{
  "num_hidden_layers": 11,
  "hidden_size": 512,
  "num_attention_heads": 8,
  "num_key_value_heads": 8,
  "head_dim": 64,
  "intermediate_size": 2048,
  "vocab_size": 32000,
  "hidden_act": "squared_relu",
  "norm": "rmsnorm",
  "norm_place": "pre",
  "norm_eps": 1e-05,
  "positions": "rope",
  "rope_theta": 82400.0,
  "rope_fraction": 1.0,
  "qk_norm": true,
  "attn_scale": 0.134,
  "bias": "none",
  "tie_word_embeddings": "early",
  "parallel_block": false,
  "extras": ["some layers without attention", "local attention windows", "gated attention", "exclusive self-attention", "value embeddings", "a smear gate", "an embedding shortcut", "learned residual scales", "skips across layers", "capped logits"],
  "init": "trunc",
  "init_std_qkv": 0.0199,
  "init_std_o": 0.00423,
  "init_std_up": 0.0199,
  "init_std_down": 0.00423,
  "optimizer": "adam_variant",
  "learning_rate": 0.000589,
  "lr_mult_o": 0.8,
  "beta1": 0.9,
  "lr_head": 0.00939,
  "warmup_steps": 310,
  "schedule": "wsd",
  "decay_fraction": 0.375,
  "decay_shape": "linear",
  "final_lr_fraction": 0.0,
  "batch_tokens": [32768, 65536, 131072],
  "max_seq_len": 1024,
  "doc_mask": true,
  "train_tokens": 738100000,
  "max_steps": 11849,
  "dataset": "wikipedia_en"
}
Each number is 128 + 24 x the weight over its row's rms, rounded and kept within 0 to 255. Layers, rows and columns count from 0. Numbers have three digits each. The size before them is the row's rms in percent of the matrix's.

# layer 8 attention value, 512x512, rms 0.0458, rows 271-319, columns 320-383
110:142162125155119142110107108133115127121142107170144125130162066119132119128141135141078133111120122125137139081123098107112122147101110137139118117098098104151111095109110103091100100126138161
125:148108092106118122178146131105144061124144110110134129111132179111111166114115114104124136126115112129121143128115131143106131106151118121102112095146113195104161132126116139133131119160139122
104:209160149138167125176145126094158130133131125134118131111178129109068123128148121110134116133114106141133142072108107122160128128120159143133133087121119139115145119105162152121126125143180117
102:134130140109116081121089125138093117141171100095148113133120089140120140106171124135138163167091085123145114142131130147151093125099124117200131103122127111136139127104133140156140133129133116
110:101154124127103087129142140150060136123093159182123126137158119113135135140116106142154123188088100118144127167128185157105148146172136172142102125164142176144123097137084114111130153112102127
110:115146173139133133116104086157105138136135136188153131094137106130144138163150087138118121076081113121137093078118120143157140148110152126168122087126122105143126149120173135148141147100201132
111:087169153120128145037089181111115149133124129066117149133115131120135104141112138125128133152151106105143121156148105095116107135124130096151083165135136145120121087117132116132112120092106136
118:136129151120102106070127130152119190130128134127164116126106124098160130118134118145084170122136151100138124092125154173127148153095117083142153149122144141178117105154136105151109136121072111
116:141167135132148103107131117176127165116146084144127120136127122115133129125155104141131149128129122134118128118124140136144099097145144081120131123140154094112146161103180111143126119117141110
108:146093131158093171119160085150089111134121123105128132136109119119146140131149156131142148111145158158151113152152130102064126134148145122148133128139131131113139101133129135162117104103089115
115:132132152114135113162127155115149105110112122161134142121135111122142101131118133098134101139130115055123111101088162153084161127143142121137143113103126116135127100108119098111118145180134099
112:100143149091144112089107108162124126140149122137182130139078101122124137121119131163135118130159146122136106183112136189127102125143133102140134126094171138139117136079155121140130121140113127
116:095128164120155121149136147116142125124151059121132133091153139116152145157163110101157135085121167134140141142064106146146107165139172117174138112151091178171148112115121129141106119128102124
119:070086159156147150117126083121124104129128192148108139114121127124131105127093122116195137085139167110131108153150140133087150142140144110094120128117129148131142162151125130107124107093094100
104:167153101108168097076126136144129164094158128111123098108085158063117101103116133146144112130166146116097123117125130121131103123168083105075124130127159124146140087156132127158134132114114115
110:106153106139163143172146149122106154121148118063124125154131137127131181111176108168140102124114154145121125137148112149172124091125100097106123101171107121123150048135090148188132117150142170
112:109130130105135111138156125109107116122120130159156150144113126092077125129110135137126114148120126128146174111080201141139111105129109140107128074094133183178128189144118138133134126156165166
106:119111118096165118127130124169108122138155112120121129151115138187139154138140129112112122117151145162129127167136142128121125117124174118169145156164094157148150106126135132143113127126130138
102:135104166137123150166133084156132061150162119121136141142145130147147141144108112108117104098084201131131144171118170140135105145170172122131110138141119134072127142096140121118122134079107135
104:139114162131127142167120151126134159135125109123150134116139147106137101138140082119084133193124135122146111121159146186162138155123096097124068136145104096139096116134120086126112146113079112
112:105125104127115129126137064143122141122135142086181116132121108114088121123115158118159140147118107134116147161139123122122157157141169161107165123072112136134106133112159133131137119147122148
127:116100094091139153136126106134146153163108135184101125106105144095116117128160120129121112109138150124142131116160056083114133126122102135194118103152132063111157197137110153144136130088155142
104:129120089166123099122120150171153134122160154091117143132149105134133097135112119076144164103148123133103168138131115123124129085094142157125067157160132142121138135132105131116122118080112115
116:133108116135141105117120120101146161125137108095132133103151185142111118149123138152093147131121090136138121112140166112139100147127136155144141126086139128149118119106103130083133131133112117
111:140202113128111146069108181168140124134120140142095145144169158176121162125116147128140151170132115121104135094136130083123137100144129114122129121137103139146138086123145111100121133140174105
111:132072136109129129101129156128092098124103097129143130117105146153172165129141116137120131089143134126117087150182131156113165164143097170158140115137139134093146113145127110114138126153115110
110:164119133144130165103111166132128137117162118101133119139097125121132142106110126108132130127134130135112102145186097128108140097149133111112122144109131049184130166146149121135126120129105115
109:162114121083146145140090136132170145147130133151139121103106145092129169130165120165124175136162168150130122182131123134119109130149104167108107147107154141102137192092123121159114142093052103
111:119122144156084115139120144114100082138098099155109105152111144130134147122114126154126107117144146137134128143146182176158194131119137148161103116117135126157109122133123178141149123121124130
118:101131116130103157078102141227167120120141153119149140134156175128122110114083148140155152125113076123140102125137129151136127104122128133184122179109132150125150152126134116126129132101085151
118:124181080140118132122129104104104159123119124064117116154120089118130141141104128116143141111155159153145101166103073141116162120126120116114102144122115094145125101102118129141137102120095141
111:135127153126169175116117141113131158106136122087101124144114133047097117114147082104125111105122158113114129153138131127144148119167132151139104139131146119118128154140110125168127108100122119
109:126108151095112126165114135122128092121126191086155130151128113129105125132135110129127115132115185117107087150121130155121155097106128125083127098146168128141124161107125144124133136111103137
113:121154116135137104132126126203102144134148157117115118106202120192144140110139126114099127080116154143146132093140107132175121101097176163108140122147129072100127117129155138153117137154150151
101:112106094106123120111131157146099188121145113069149124090110164087139124130121138141127132109193121157132122149114141106157133122133129086108133155136157131179112152184134131163152147121116134
118:172117120119118119135121146160131120150105055140137136131099129155101111134140136144119123143191145159144151159114183115150150129148125121134122124123125059147160127102116118088118126128132123
114:149161176129109121111125095181151079143106135143177122117124109159148184127105136126119134199132106104143093093127121161087118147125153121124099100098084107171105164107131132124127152121115108
114:147108123115100164086130175134141144144144163115129126154129113126087088132109139127170131134107106109133138158128139147139138123134111103161127141097108112156123135126132164134137125118082166
116:118073132116134150173133141147140124138113120098080128147092123145126083123118108123112078097111171126092124116093111134141126113083117098162123143118131124213142168147135138098123099118113125
116:127071114139102114095122114149104116119149095107136125141160134145102133100135111157133143143119187163120132118126148121101173161112085146084144111162111163140159109129133108095131146164106090
122:128139141147111114122121139167141146100121118122109122127110125127171135116118144178162154134193165130131115159101112153112111118101113111157141168110123158144132093112170125123127118137064117
107:130130140147126113135099140124151122138136145124062129158123133149128112133124084142139128106150178166140109127158153080136132150147143157157117147139113080114141136144144124130110138102116128
109:114089163133145090145128179096131120136133122126080135153153157168155123156085124098139112091133082135120148145122133111108116132170122125125142136128104162082118129098124124126144132133137156
101:132127153095082096104152114156149147133106159163094132121206137136112113128111118105141133119137148108127110119113152165115180136173129097117111140111124125141110202144096132118137165089162145
109:137120125137111163130177106186118075130125080128154134129118119124141140101100129113132136127096116132118136079117127115118151124132132130164078143144134140163130142135137099129122112125077144
106:126138100135096150163098140120196154144167158132115112144137111102074114142115126130131135146111139109126108123145123145183083139121111142134132139146126117101123124158139122181128134130154113
110:113141150178112155088151101139102131127137115151110148089107132093133136149099135146145147103141121128121143149098141091086122125152140115131100177134121152132148080140149129095121115130109136
117:164132117126121167107130140145157146113105138119167121143135069117116128127125135112118159201142077101121098109108167171085126133128117114087124144149131122128115043107110091149119155108139161
116:134121131130146144124098173108145138110137142084087124143152148121082104132113151134137129123138105113090133128151128098141129071114082119127162115150166116101134152180122145125127111143168124
# layer 8 attention output (transposed), 512x512, rms 0.0358, rows 271-319, columns 320-383
100:122120145150111143148129155141152146159116140129129083102131096066141130082100147096134103130184150130113152114126181188137084126136170127115135174134143130121106107118141140116137147127113160
099:138137118133147141121133105118138136101166146146102131145120115105131122150135098142126105124145120124123120113119125092170114155109125087157104102130167096118120132134144174105110160120109103
090:147144123121140119106158104151096190154128146097127162108128133149088132097199160164144132101114152161125125133137119135116156119124124116086111145163121104129167117127136133131138124122145121
100:161126076110153130115089120117112104134082148094104154120101095126126099144150099106154131111101182098126114146128108101132159078122123130122139106140120106107138120167145124081139144133129147
101:155159167092152151130138127085117134143106106080118134088114154125151134096152108087105188150157159098118118110129089093115132100156149130136115107151127090075154089158112140141141094131100102
097:146146117148130141106083123131135138177114132148126117135079172113147083154079161107135131093135127185141113123105117099079172135106086128140128129119134129105144134051161120156115149121113115
099:148131158113076132084148113114086113154138097157109138142082137153120153117131133142123121126091129158143130135143136138129107113107136129101182121140124136119139096115068153166132131136132136
103:148088135143128133132130168136129147134104131140164149057127140142111122098142127137139120109108135143137135131085140108141125127134088138107139105103137115133155113101090126130138122129158151
106:133150158129117104094128119135143149156108123148162181139106137083103113111131117123118124112171117137148119143080096131124133150132129115098181134134119128161130127070177187139103146131172145
097:112126151136156142132160169147169153150118107084117117084148113125172166130132123078084158146147124182117124147121134113131149139130106072124123080085117132117139135101140074099119112096097114
104:116098121149117170158131144142142092105116147178107155088156119164135116150129163142098121119143135142130116139145125099124149109185132110081126108118121117108113137124133145102108098151156088
104:115124133134156107153133148078153095102118117137131122141086120123126118121147138107135116105129114114093179091141176136136156121137143102143127110163126118136190143167161115158098096127145113
102:112108142126130142138141108141144133157088111190140108155109123114142134115131167141134152087122136142180116144125118114100169137136120162116158158134118187101150123086117066157105109111183111
103:140119085113141173131108121159132087111103096127118107194128131122077128172113126107123110114125168079132145141143118109126152105151109130149151161107143109131113128150100132139155107126097140
100:101117097169175090134111153119108104131131120120163153142126138152149119089108128126150098132103146117142115149161138147112107121174132153136110127148117152134143146104121148128111102095145093
100:153144117060121110127100142135136124143083151132112099119126105102144079140103123091096171114146151137116093123153107098134172128143134137106102129131118097129153083137122118122130132094144125
099:107120088123103106089144102115151111134094112161126131118146156129076112123143113127183138093131124100108109100172139094071135105170083113102160077108085102145159143168123137150130151128124093
092:131199126169100161095134161135137126122141145129151154132118099129137129154100136094124134095151117156136164147141145148125153111077187103089187186079165135114126133132137098107118111121159156
094:125132123127166142165142125111129144157144149138116139086085093133153076107077176127090133153138130134140128153101154135128148171112127171144182088108123167142110170105157142106152132130123120
099:122123150146104149135147160136139181082089173145151098130134142116079085114090168086063114153123136124122152144164130101145131119150157113207143132150127143094133105123107101128084110101136179
101:180149130107149082111125129134144165119120168158088146086152122148160127136079165106165138138167130125102144088103125154131163108138138068128114105112117132146105115133110172105089173140149148
106:088099140112125139169135139129094155115153117177097176137140169114120136097148121141109106133121118124161131148139119110169136115120116072187119138145133084141198150135130131071145147157142146
088:127100109156120145078126094145150092131118147096162148134140125126087134115153120116122136140144098138134133138145148110133172157140118163080134155147139081131097141135143122166139088138112155
104:093138142123124100113134143115138174133136157144107118114115145158165194109128143127166156122131131096124108147105144149097172123140108135125141119118142134155119129118112112143099124081138144
099:141146093111108122118109119107096130162163098138129126096107125139105160129154080101141099179147173122134139119126112130121123125151130145124162125135102131127079087123132127126102124094093117
099:094107143080066123102101143140133134134123139106114178170147112113124110137182104155148118171148064135120110145155148130104147115130138131140144126157092115102108132161109124141151151076137088
098:142084140087160124085120083131148142136152169129163132187149132133080109145139115137109158110120160133116154158139124133119129150136152112131112139111140119143080156155146114135101117134149149
096:112158106136152103139119142126135116090145138106116124117129166108148111161172143119077105103123171132141153142098127129153099154103130074132166133147091163074126132094128140097068118141114125
099:149124119117155121142127133077149118153091125120084134102123167142099161132128116163127183171098105122142109125140126111135130126105159107109111114108166090077081126155147112118145107140146134
101:114125148124121112139147133133115142125090141088137130100133093110105098114129112173152152112107142159130151123157125159170150149158080105114102109115116116128146121153136133076114097123130099
092:142130112102170117137127115159159120119090146149107145118135120097111160131137111126115154166142147146135148154144147144137124134140140119151078110110131170128138123131124105136144116124130128
097:126129166113127127151140161154126157108110137143143131160141090128079117118155150120164126071142162153109141139132133104148093137155123150144090119118121141120140110107134072098146140097148129
095:152178077159077135131116100148148097120162175151140134110100123076137124142105126095083178116131145122127142103110104121076092152158131166158157075138137088131133145127137179141123131180146105
095:171144132142124091172095092104091152077109155140148127103118139111122083129128099120180158121097124165164179072135123166134085089121141108106102099108127146171142121093155177123120124136108122
099:132124135167163085093135115130128122123125105166132116101133091138128085130086108112166156134123110173096093146129151162152104131126146098123120156115110091135171155129137089123109152071132129
096:094112154127116109084140107123155161133124104160060111161169127124143129128134128112111142170145106105134123127126134161124053126151142122100116132178134145113125138117124143116115146105154128
097:068115103082131151102114155120115099123138102097143102177153120139133086134144137144114108154149137158122128097143147164148131129130170117128153154106175149135080180155145131144127127152137130
098:168174139133136147109142129106144163117130130121156097140131142078186150078095127167091135122091108106133129124162075128126101101108110159139087109127127152116105144172137106098123108130118137
103:119147165122113091133115114130150157083179104170105118151186150090145205143136158164137122174118115137154175111151145122113121130127142147144132105160133143164085184116147119108143118128161181
098:135079153114134122134112133126092159149088121123125134144106127100107141123088145130137101160106161123136167157137110089100157150109120127095172142148084118121109130138161140131144153097116119
100:120110155083127129150150154119133118155133095150177120148158134113150114143128183157109157095126152119082141140136138086118110100140145154156109164107126156116136137134118163142138137157123102
094:125128098150136148153115126156125110149142155117108136140103134102115149148146127178094120097117156145154160137171128113131164123095116102151136129133141108121133181149149102164140114119080128
100:130157101124115115131110123151131096113135173100149191111096184140107121131104107122114117131096110171133148164115141134110134119101104196138147129113144084117111084144133108129117127115100121
093:159106129129101123075153137116101121158153137131128121107137118130152117133091118158108137175134141100127155128155150125139081143108109144167187169172139087092118125091143161109112110129136152
097:121121094134137141097161106137144141060173136156115128089120142118145140100105146152111146123135107118132199130126110133141147131148118126109107097166101139144098083142154130146161099161133114
106:126158132111107122177177135158110138128069172158078130120130116146140119130120067113077139112155136133132109098091119101164153110133142178118095132075116147142142101143112142124119139152147135
094:172140076109090121146166093097131107133101118114142101093125101142141105150088135083137111109129137136090164148081104157106129157114137153071131125117174158188131100103109114148125091104139126
100:124121111125134152096117103129098117133106156092133098101165115129149174147120151092104120141118119122108124117106084152098133089156128085088116113134132094146108140134137149149162108130098130
103:148118126188130097090096112131135124130124113110086166075139106122138104109154114200168117147120134112147064148098142095183115135160126125108109148164135141172136136096118128135178119135133060
# layer 8 attention query, 512x512, rms 0.0438, rows 320-377, columns 320-383
029:124101109125138185129094110104151093121164147142148157133103106115109110121107155135116136122126103096144125181103124120097164109178127091124154113184143127145143116143110154145138113114117139
031:111145098119131141153107158150147126147133132146176137123119159129144143163084118145093093175139151203141142113150151149179117109174123104145143159112138126167127108090117134122116144135129081
033:113103109104155118124125138168137138151124145133152142105133115101107139121118145133121115138114145141146162160086094109116155133096148129091138178091153123121140102123114130089160146140128142
035:159101116175119107157133116144117110107103122078163107147126102142124142144119064108128105163095140128102141099126134101145101142107122127129130125152119151100122158113088119088127097119120100
041:111124084155135132125160120067116163125087092162114133120082090145147114116158160124155116148150117107094092117169121128150139154145176142129160104135111076108148193104119098126131141128135121
051:113124159114109160145100103148104133128125147151100156116182133133130134124145161159142107106147081104162128132127130122098133108163124099114136127131150122112140093158128099137115126142122114
046:167128124097165123148102125137127094130131138108151119140183126133101175163111132109090116156139140171117167117084152118115118127095121127140112151135134139119114089088129159120122131139120128
052:126140125198103154115158135123128153101117073121189103140089107153107110136119123121125126155095147138088104109148135120145120131129110152154128125121075122165099142106151124119145134108133138
052:129121169076129128135084125143156132125173161131158150129165119136127139158127138179105087130101129155127145136093122133120142121115099127101105165127142126147156117131107141121118114178138124
063:158161125158125113130151132127123117143091124123193110123092134135114121175133103127114121165134153159091129129163136117154124135122125160133107159141085141157121130098123156133114131133148120
066:087107130107145103127108125149114107127154154132075150127165114106157150089111157124136132093140081098164138150116130149108130108148157113105126131104184132062165101179136086147133126107117132
054:149127181095114140129102094124150134101168153114130111114156139117136158142149125142090092143113139176098123138118130097142112130127098170110127149146146149152152134102114169145139119157129138
063:146160140154091148126119122125100151091146129105132115135126119087102099150133123143115116114102164142097120130160142117157076153128099152132116114140070129169128134080157170121138129125135118
064:103169108161095154113159163089126162129135070165110127129120143170127123132152128115143147126117122072152117105130114154102131107144132100150122137105113099154127131125145107122113104129114134
071:149101110082153101117133109153171108149117164107126113131124117097128136134129102126144096152151108169139144143109111108146146113119141138100161148139151145104154154145103114172138152114165118
061:164147173147143146170103079153125110119121147116145130133141131115136150144090119130111131160097138139089139116163137108168115131142095126110124122112126133119116147077072181130131146105139153
072:154135153154093152113119118137123128106152171116168113096138130118105097156127143134090093145114139198086133142150101118180093124116099155126132133160122159175133148121093147126143151148144137
054:123173115154148138077123151103140130100114117135124133122144136131115095160139163098141127116107146081121124119130098139088140152155119125138114110098085123140110121089154147110114137108118163
068:147105180142077180143135105145098155098154161111166132105127119105124127118124136167113109138127142177081110136149135116176085097098106152135133119147140149157132148112085157125147130157130103
050:124144132170138137076144166134128128079131119139127141117117119124091072169111138121109140140115148090108130155140079130100124167122120121150128163125084140184124107074132131117128144134108162
071:113179109133156134097141160126150130131103079153112125145150112138125126119118147113111144109118141045146106131116111132066117150140164108139124105108132090121112099111192141104131105110113154
062:135094134084134093161140116143135123144143119096118101171111124118114159091147126144160129143153116150137111136109185136168137100146161138100154143154137127107140128191143111174143137149140065
077:098161101122194126097115130149166117132079122145104157136146142151114106161100119097131152151139120069145135154139127129074154155141110109147123140079120128125122103109143101118122128106132156
070:117100145100134145175130081131111143140122127120097128150108127141154151087147125113149167100140082100143110105147170100132130116134142123131173111095131120062139131172126124147151126109136087
069:107142116106163102143147122134146130121100142119095129153109098116104117124128148124168125122167148093112115157146133103100129132162141128117137154114122139138145101141160102138166152118153124
077:142101129085115133192147102121121109151145134119144120152114143118117139113123090131152159164135108166114136132131166124155151108153148116120153138158125150099138120168108120175122162151181075
084:134172154121136134159117111140110116112157137125146118123120154118144149129145112123105125139109100140137093124132155112143172094142160141144139102112166122119143159110136155145165112146142103
084:126139138095095102151104136099104120133122140123167127104071120124121159120153130132113129129149159146135110159129086127136113112093158126091133113150125137144134153165166166156082157156093119
101:138138130106121152112122101102181146153093153190105139150090165103119076134119154103120128116127151092114139113105123128072098153096082146109160119124098106090101112140143131083150143106108155
083:070126119145116135089116137117144133099139118101094123157157114119167137149121150122125129108124146064164129120122106123081094145154131080191131118125126115134111109138120123118126090136108147
080:137163096113150119129158125086162119088125127103121129101154116127165099144121134150119159129120139090084082120125158122088114142161144108165165119102112120093124135135151108125126109116138142
092:086138140089161105168101132131108104127105144160155097117084160108112118090154128148133122136142162132109128115120144116066122070137174121134117159119129135125134092105149100116130150125127115
099:166141091127125113151110153122144151160135093130137125148131085136133132160123134143112141138128091127171157157094103119124159135151140158127101093095098174134111119141100107102128120103087132
104:099130124125136159140145134095124113100094125139128141141132149186135149106108144120138121118101108159124169076148134149138093077120142086107117181138152075139105189119131143119149123137078133
107:115106085133148114131176140138144108119104129121128117120111180132140135113112095163108110107094158171081073096138134168088130095092127096180140153145105086121093110154132116137079142140153113
115:154130108157118187096170168091131110165104112121141124119165114139063101163135133159134072126136110158106128140165114132100147112104184102152093104151104125118116151129152106139150097132131153
120:148098128142092129114111090162150086164131144098136106132104168124068142157149143124127115152159092093111104131075163136126081171155143129102135138117111120103140130165146108124138132135145116
121:108142114132113156116130151102120101145136143149123125101095110176176149135153100130161125130115125106201132140156157160125126080145123136125153120108132105118166126133136126148135136117127098
119:183172145112156125148164102102120143167121138165191128103113119100143129142119107097090127111122128098168142112143137159145135114166127116148149098146051132176138158098145089149118159136139083
114:124105147144088107099118135093154108156090103148179112090136154110098143108104146144121116115185166130161114119121146147164164078156135153123110106093145102098113141104098112134095160113114150
123:148144118149146170141116216145090125156110187101099104128132151121115152138130157133151130147127129142140102124112148113155113102111147126132137109136118168100094105137099142137104137140077132
127:123118153152123063090085099121139148118130167180133130072159148103110134130108126175115099086105159164111091148154133162104083152137116106132132128161134139173139074115143124117134146114127150
121:091092179096091178098132100163082129151122124086132135111183100124103148108126113151169114118153098116120140158110078124130141083148113098162168115109154135106139089142122088149104113138108089
120:104140113147094095145141096142112093129138171133181143135140119142071139123141102116123126127112122126137127115154151101101120107088168165122141108102151111128154158092097152164134099137060128
128:124133153128160121129107154167130111132129104128125138071086130118120094115143145143116126106097137163096138138129125107123081118169095125136155124144103104132099131184093153139122139093150116
126:138095139109111096117131099080126130152146054086121138100103153089144164142118149094099119107132133104145142157091157172136120131108118096154119136131116123089128101131133081120149138099096141
118:151136126163135126127123144153127124133137128112155120166151090136090117110099143130081167172135079135142131127173095136126117172143100116102150119136113119134154107145126088113150149130131134
126:106133150176117074105124133172066109108124149126117141130072142119102132094116120099158090121116129145205151138166147109069178123136138072118147133099115149168110154129137097182088122111114126
125:112139131122135091113135158129132102165173156127089120073133139114171080159130117056100150156096096101145144143165166121155144112148164148121145162112115134115127111132149183125157119087108154
124:128134095123106123155146148128132155120113115114124147186144196102125114138137133175130064097108099082111173136152128162124124124119118106138131109098114165107140113106114167134161127167168131
127:096102126155126123091073150114167122091139150174116119160121130117090170154146089135160118152137144101081115164107087145122121135167089152125159139148120122107126134167122124175111143098130103
118:140128143120120097118126112101133079118094162105149126113145120141168138123122115141164110112163110117113107141127135135125149186100138139159142133095128157168120155098142176174090144147150123
124:083084131161127125118133087123140093138111116136124139139161094127147145082138098151127154118122145161177187170147109165143091111153177111121124070151063121124147122091134086119096116127141110
123:139119094168150136125159133143151171143117109104118159101091158121052143086157108132133128136124077142104098077146171137126140120121116134068104105153142151134182155164106098118188163119126122
128:118117179134117108105135137099127129108143197110105152119152127164185136114143140111143130148101120115139091122142139103148123110115085186155093087162129133102113153153071127099129135120139103
119:133140124090121160156131135139108168115126147106134106120098093124130115147150123149140126118135100136094144071190085166141156143115156122156136135139112110117103143111124092040109115097130164
122:108110110142119120108120114146120132161117134098112136119060161103139122105155151076105122108161121118073113099137083110104094141106150102126145128127146126145131101123119111113118134102148132
123:102136121151124129126108142164140148154148153127168120183152102143104142144130075117130141141150188090096158084130100113134139124117115131126116115135122131113086150124135127109150145118112127
# layer 8 attention key, 512x512, rms 0.043, rows 320-377, columns 320-383
039:098111130157148131119143091134123163110118107163123124088108138161124157125154144119207137139141110168125112112140111126146101113103117159161109142138142128131125104116132119130093139121116098
044:128115101135130146110174142127134131135140177157123145142148120084132124172154194162079139124116106117165105159140113119131158159116114116138090089104098129112115159132123124152189104101122152
030:182174125122105139130098150154156115131120161102123129161140131154093120109131057128113109128126112146120134143148123100177187158125119113141119151132150095090147122114163116131136131105141118
042:153137151108122113119171100077085180155129107140132096117115159113171086141123120089177131118125131146145128099112127125112124138112117166165118125116130159138137117092177106109083146157119108
044:104112172160114104110129142116151143102185129115157106114118125115129161130121182131161108153127119159088128114132083126122074085134120120149136129142142161144124102141074134122119174111140153
043:164129144110141138113159150144149119152112098146114112106146154149142124143129095132130117128157136138137114124115119146177163093102126135170152143201156135134126120129151109131098094103121115
045:100140111138128146106115071111096147121091139124117127172092139089149111125108123117134170117113144122178136108125152094112094154139121152099129092091130141113141129130159115093135103149115130
049:108100160157132097134132100100122140140167101113141089119130092116127147093125154099179113125131121166084117110103126128098095090143108116139179139109161167149152130152109121101098186138138148
049:135155099098072143160103114135097118149093163113099133152144133102140115098140091152104173104122111085158134131137160115118117170121144129123153112097116131101141147156118141119153078122120124
050:110130168171103110174153126111124131080156137087160144158128097091125146118163122107154099129127125132093157109135105110109100117185109083108140138083136139143133115147121110106098188128154148
057:153151119101131163119101127136140138181121101161087096129106133140151101140107116117135186106135118105195101110109158135140150130116148168131130131149129110138123117103150138123137062144096108
044:116087133114131092148113153131112080102125165109171129166129136077159086120160127143123149085086124081134129134121159116077099131132101114101150094126116148101121115144125150084124131136113107
050:093090122113157083123148183153099065104142163125164150111144149128129159118131142139118066147090128134096147164144112140124137137131104074117145137171107141100139157112117138160118176143147140
053:130172114127120138111078142190113133168123152131087127132138121138123172104120146146080109149123107108137113152150148125141164148061131164151103122147136094135106160148152160139148035133102077
058:114077124121133135147181110075146135115147111152127113104107135156135084160124155090173143123130137175153160138100087126138082111195109112142119119115129160131169090134121111096125199111172197
052:111090112139167075140193137109153086107111108109142126099126140145120126133140107116150123136109128160118131125133091145114100120147097117092136147202118128131175124115141128144102184125146164
057:105125100165133127139160134124122093070135117131148163133132140139111159132160138115126067158107123143100156141141105122123114135168121088110115147161133142114143169115128110166136162117139156
047:149163114136122127101125145111114175216127160113101156128079126130115150120083137091103138134147156137148126113156149140098121138101112143122089151126102097145099146092174159136138038128106138
064:120142125168097120149130139135130102061130139122138177161161141136118162118162123143096082127096120105090140154137135112129148137152128108140119117138134145126119161128094120169163134124106122
046:168163124137137143073100107097113183154113146136103160122116159087129154104118138102094120127125161118147134111153116103119141131111129154113075156084097115133088122099186135132136055128109159
052:157119153085126138126063141154103145190125137149113115093135099110141072125103110142120170078126111118170131119138157127142169120063147132158130134081112122098088105124141128090150092115142091
052:088087122119131130134195138138104097103175067137132111118121166152131111145143139117164121117097105147161159132119101173164135128161135136150158153153130170109174113110079107104122167131154157
064:139145151107154126144140115102137149186106115118149080057112083119125093125131103119153181116153149149167102111143119128108103104090148158124133122128134127107138089110139144102083138097160137
053:110090135125119143161127162176087124124146094147177104146121159098148142125125103122133160115104092062132107130145141166145156112100128130152128144167191165116129128129043134143143123147109095
062:107071119101186132140188126124126139156166111126127122086109135140136121143112147120174145142128139207184159119127094129128099132142116147118181132158122138135181116122141119101115153103139180
058:094087130144125106125203104121139127134136095111162115170089127099145167162129126075156136151119121139120128111140119163132117125137106151105132166184162115159177116118087127139114164161162145
077:123167104142092144137138145114099145100168126158133143166144116133112134110145104191101113113100075123097132115155173136140203135155120114135108136111123154132104160115129117192169124154083088
073:098115108168146157114126118164131128104164151139102183146139165112105160135127147135134094125132129134080136167140124094113154143139116183141139146142137142103181133117161144184144084170114144
079:123116124134122140129106146198114124168105120129129153138170094107131110149094143124115170093121112100133108136150168126140142139086113138150109107105150113102113117102116153125162099139086092
070:186159115091100138134089093129108115139136141170077111096138106146133080123116133157121134105148140106129135146101126110119118115087135115178152075087128189142111096134125135080134078083098094
087:161134135144111154155122133172111154137127114120128087079189083114126083134117113080168109142133151173161147133147110125182162099171148119110199111153166131146126132124119084114136131178138137
091:115092108127146105133171105126119092087119129146108124150138141104170165122110089079135136145131140101109148137108153125119108129126084145133153108158109150154158132132103136141125157125146127
106:156120118102130129125103129154107142137151147150151094132127097102149115151154130155137126151137134152166120185124154171156137144108145108197092136108110121138092124112158135125138097109134091
099:116134123127135105175102169179149144070146091112118126128134108119130139072132137110144145172092085158158142104143097149186127115135113113118149104152105116162116127147121140121110099089101142
107:116182067096133133138159136151142088119112132141097135170112127113156160097071119130101153132103080072100141124115137105113121144139131121085123169112130122147107115111141115115131143132170144
111:142117108081131157113122189147128120142108120109127118112137129118115075124103104156187127122153168188152168088147142140111125105134151105177142142093121178161077149152151127138121100127131201
124:118095155148150123077086116142141154157123124131150140164150143125125173164146149136133130137124120168119108111077117125139125132166131121169092145144141134099121111115168148129147142111120125
126:106127080173100160120106143128096111131122121126151112128159113135118135158161135151128128190108125135139122132160131143086079151135129142135143107154105130134111104149152134144141163114141166
124:103157092094157110137162104108114144117159098150122112092121102139127113085132108118175167131126142171177117094121105142086094134115110106067143161106111142144158171097157110139130110112139105
121:124143120129125078132134149099160119180097149141162153125134167107155102168115186131105156106156114111146106143125084152178126164122116130149136138119127130114104146114139105133133171128123171
133:119134103120131125131125138120130131100189107079115129149131155154128138149129162119130139110118121117116104153127160127151102157091122141114102119164111116114097125133097146136109159104107114
128:161164131126116095100103121132103100121103163136113095122123132153113134110123104138142127095096120141147140118134126103106090143154151142171139126140156159151159136150109147115111156086113169
121:101127134131112156092141119126122110177147153167090158163117147090128140149115122109095092124121119076061117135117135125149132152151100116177089090090166135123124143165089104106159142117117128
124:114143133135122121119105134136118172149092145127152132122140130154089136165098144171125113110138106108078108110163134077170130143125109132125136135136153074139113158099137114137132083132082097
133:117124148096136124123105091144167116126155072085124136114096120077155105119108174157110122100142124117130114136119136127086131172115129167123106082109063098121115156197101148174131146131159108
137:131119167117108079158113137124119135151144119122143143119163117129123140116127167082133134145108141145135113133120149094136067145132123125153159155124156109073117116179132103122134110155122134
126:119113096144137117133135123146147114154132105089137125160137120112134152103125125144131146126146142133192133084148100144138125147120168104128124147136115147162170106117122101132143133131100134
130:099103114179138119157149144149173141120133113143161138140119077145111079148170124156121118096130124117094128176101095115107174132140171111162173148109136144115128166159098118122107112082146101
134:151104138146101152130149126119156116082152120129117163055131152131141082172109124079133134153107126128146110102163148126142161153103174163103143088126131149122154100154160115123138128111120137
130:090142088095114137156138158160139115093143128081130123188144123050120117149134109158154096133099125119142156148144141142107073118126116162133120114097152182139134103119133118105156118111132133
135:109122099133127130132115159165127110128131106159161144162155109138107162128191090144116131100151131104111120144125071080121140126099137091122083148121153106146140137151107105162129170072146141
118:137139142155123146125153137112147124124105135099132156143100143129125111145109161131119111120152127125098090116122109112122120135099095173111059185126132150152128089096131152140107106109136120
131:126088116136151086077122123106128139102140096110118145109145087102121095114130131107096093122135135123155142114131117132139108156094139150109103099112096105063120144120125078081094147176176125
128:115131115187112141127124123118148133161127139132101153127126087113103157162176091115124121130120098152134122084145167154149146136161160145125109115146112149157180127127117114131116145134112113
134:100142178110073081100110145127113120069137123117127101098132078204138119097137128142145120146080162116131114147128109128096136129101129169169081135126084135059143113127113128130147161140145133
126:146130143074128155112130112101076118154079169132169120121112110132129128147181097150087156112110065113096117076145118159162130139152112143141118125118123123095099182122126118098132161112115156
127:139176129159166133121118117134149130138131154129085094134112144111089157092136112067161166105130116148126142122171133107115159114135120160108138173125140202149158138143147151125128112061136104
131:095125136106135134160092111129144132108139113112098113170106134135107126128121131136121122120160165111140135071131147139103131140117090129146179153129137093163137131144134090119136132131149184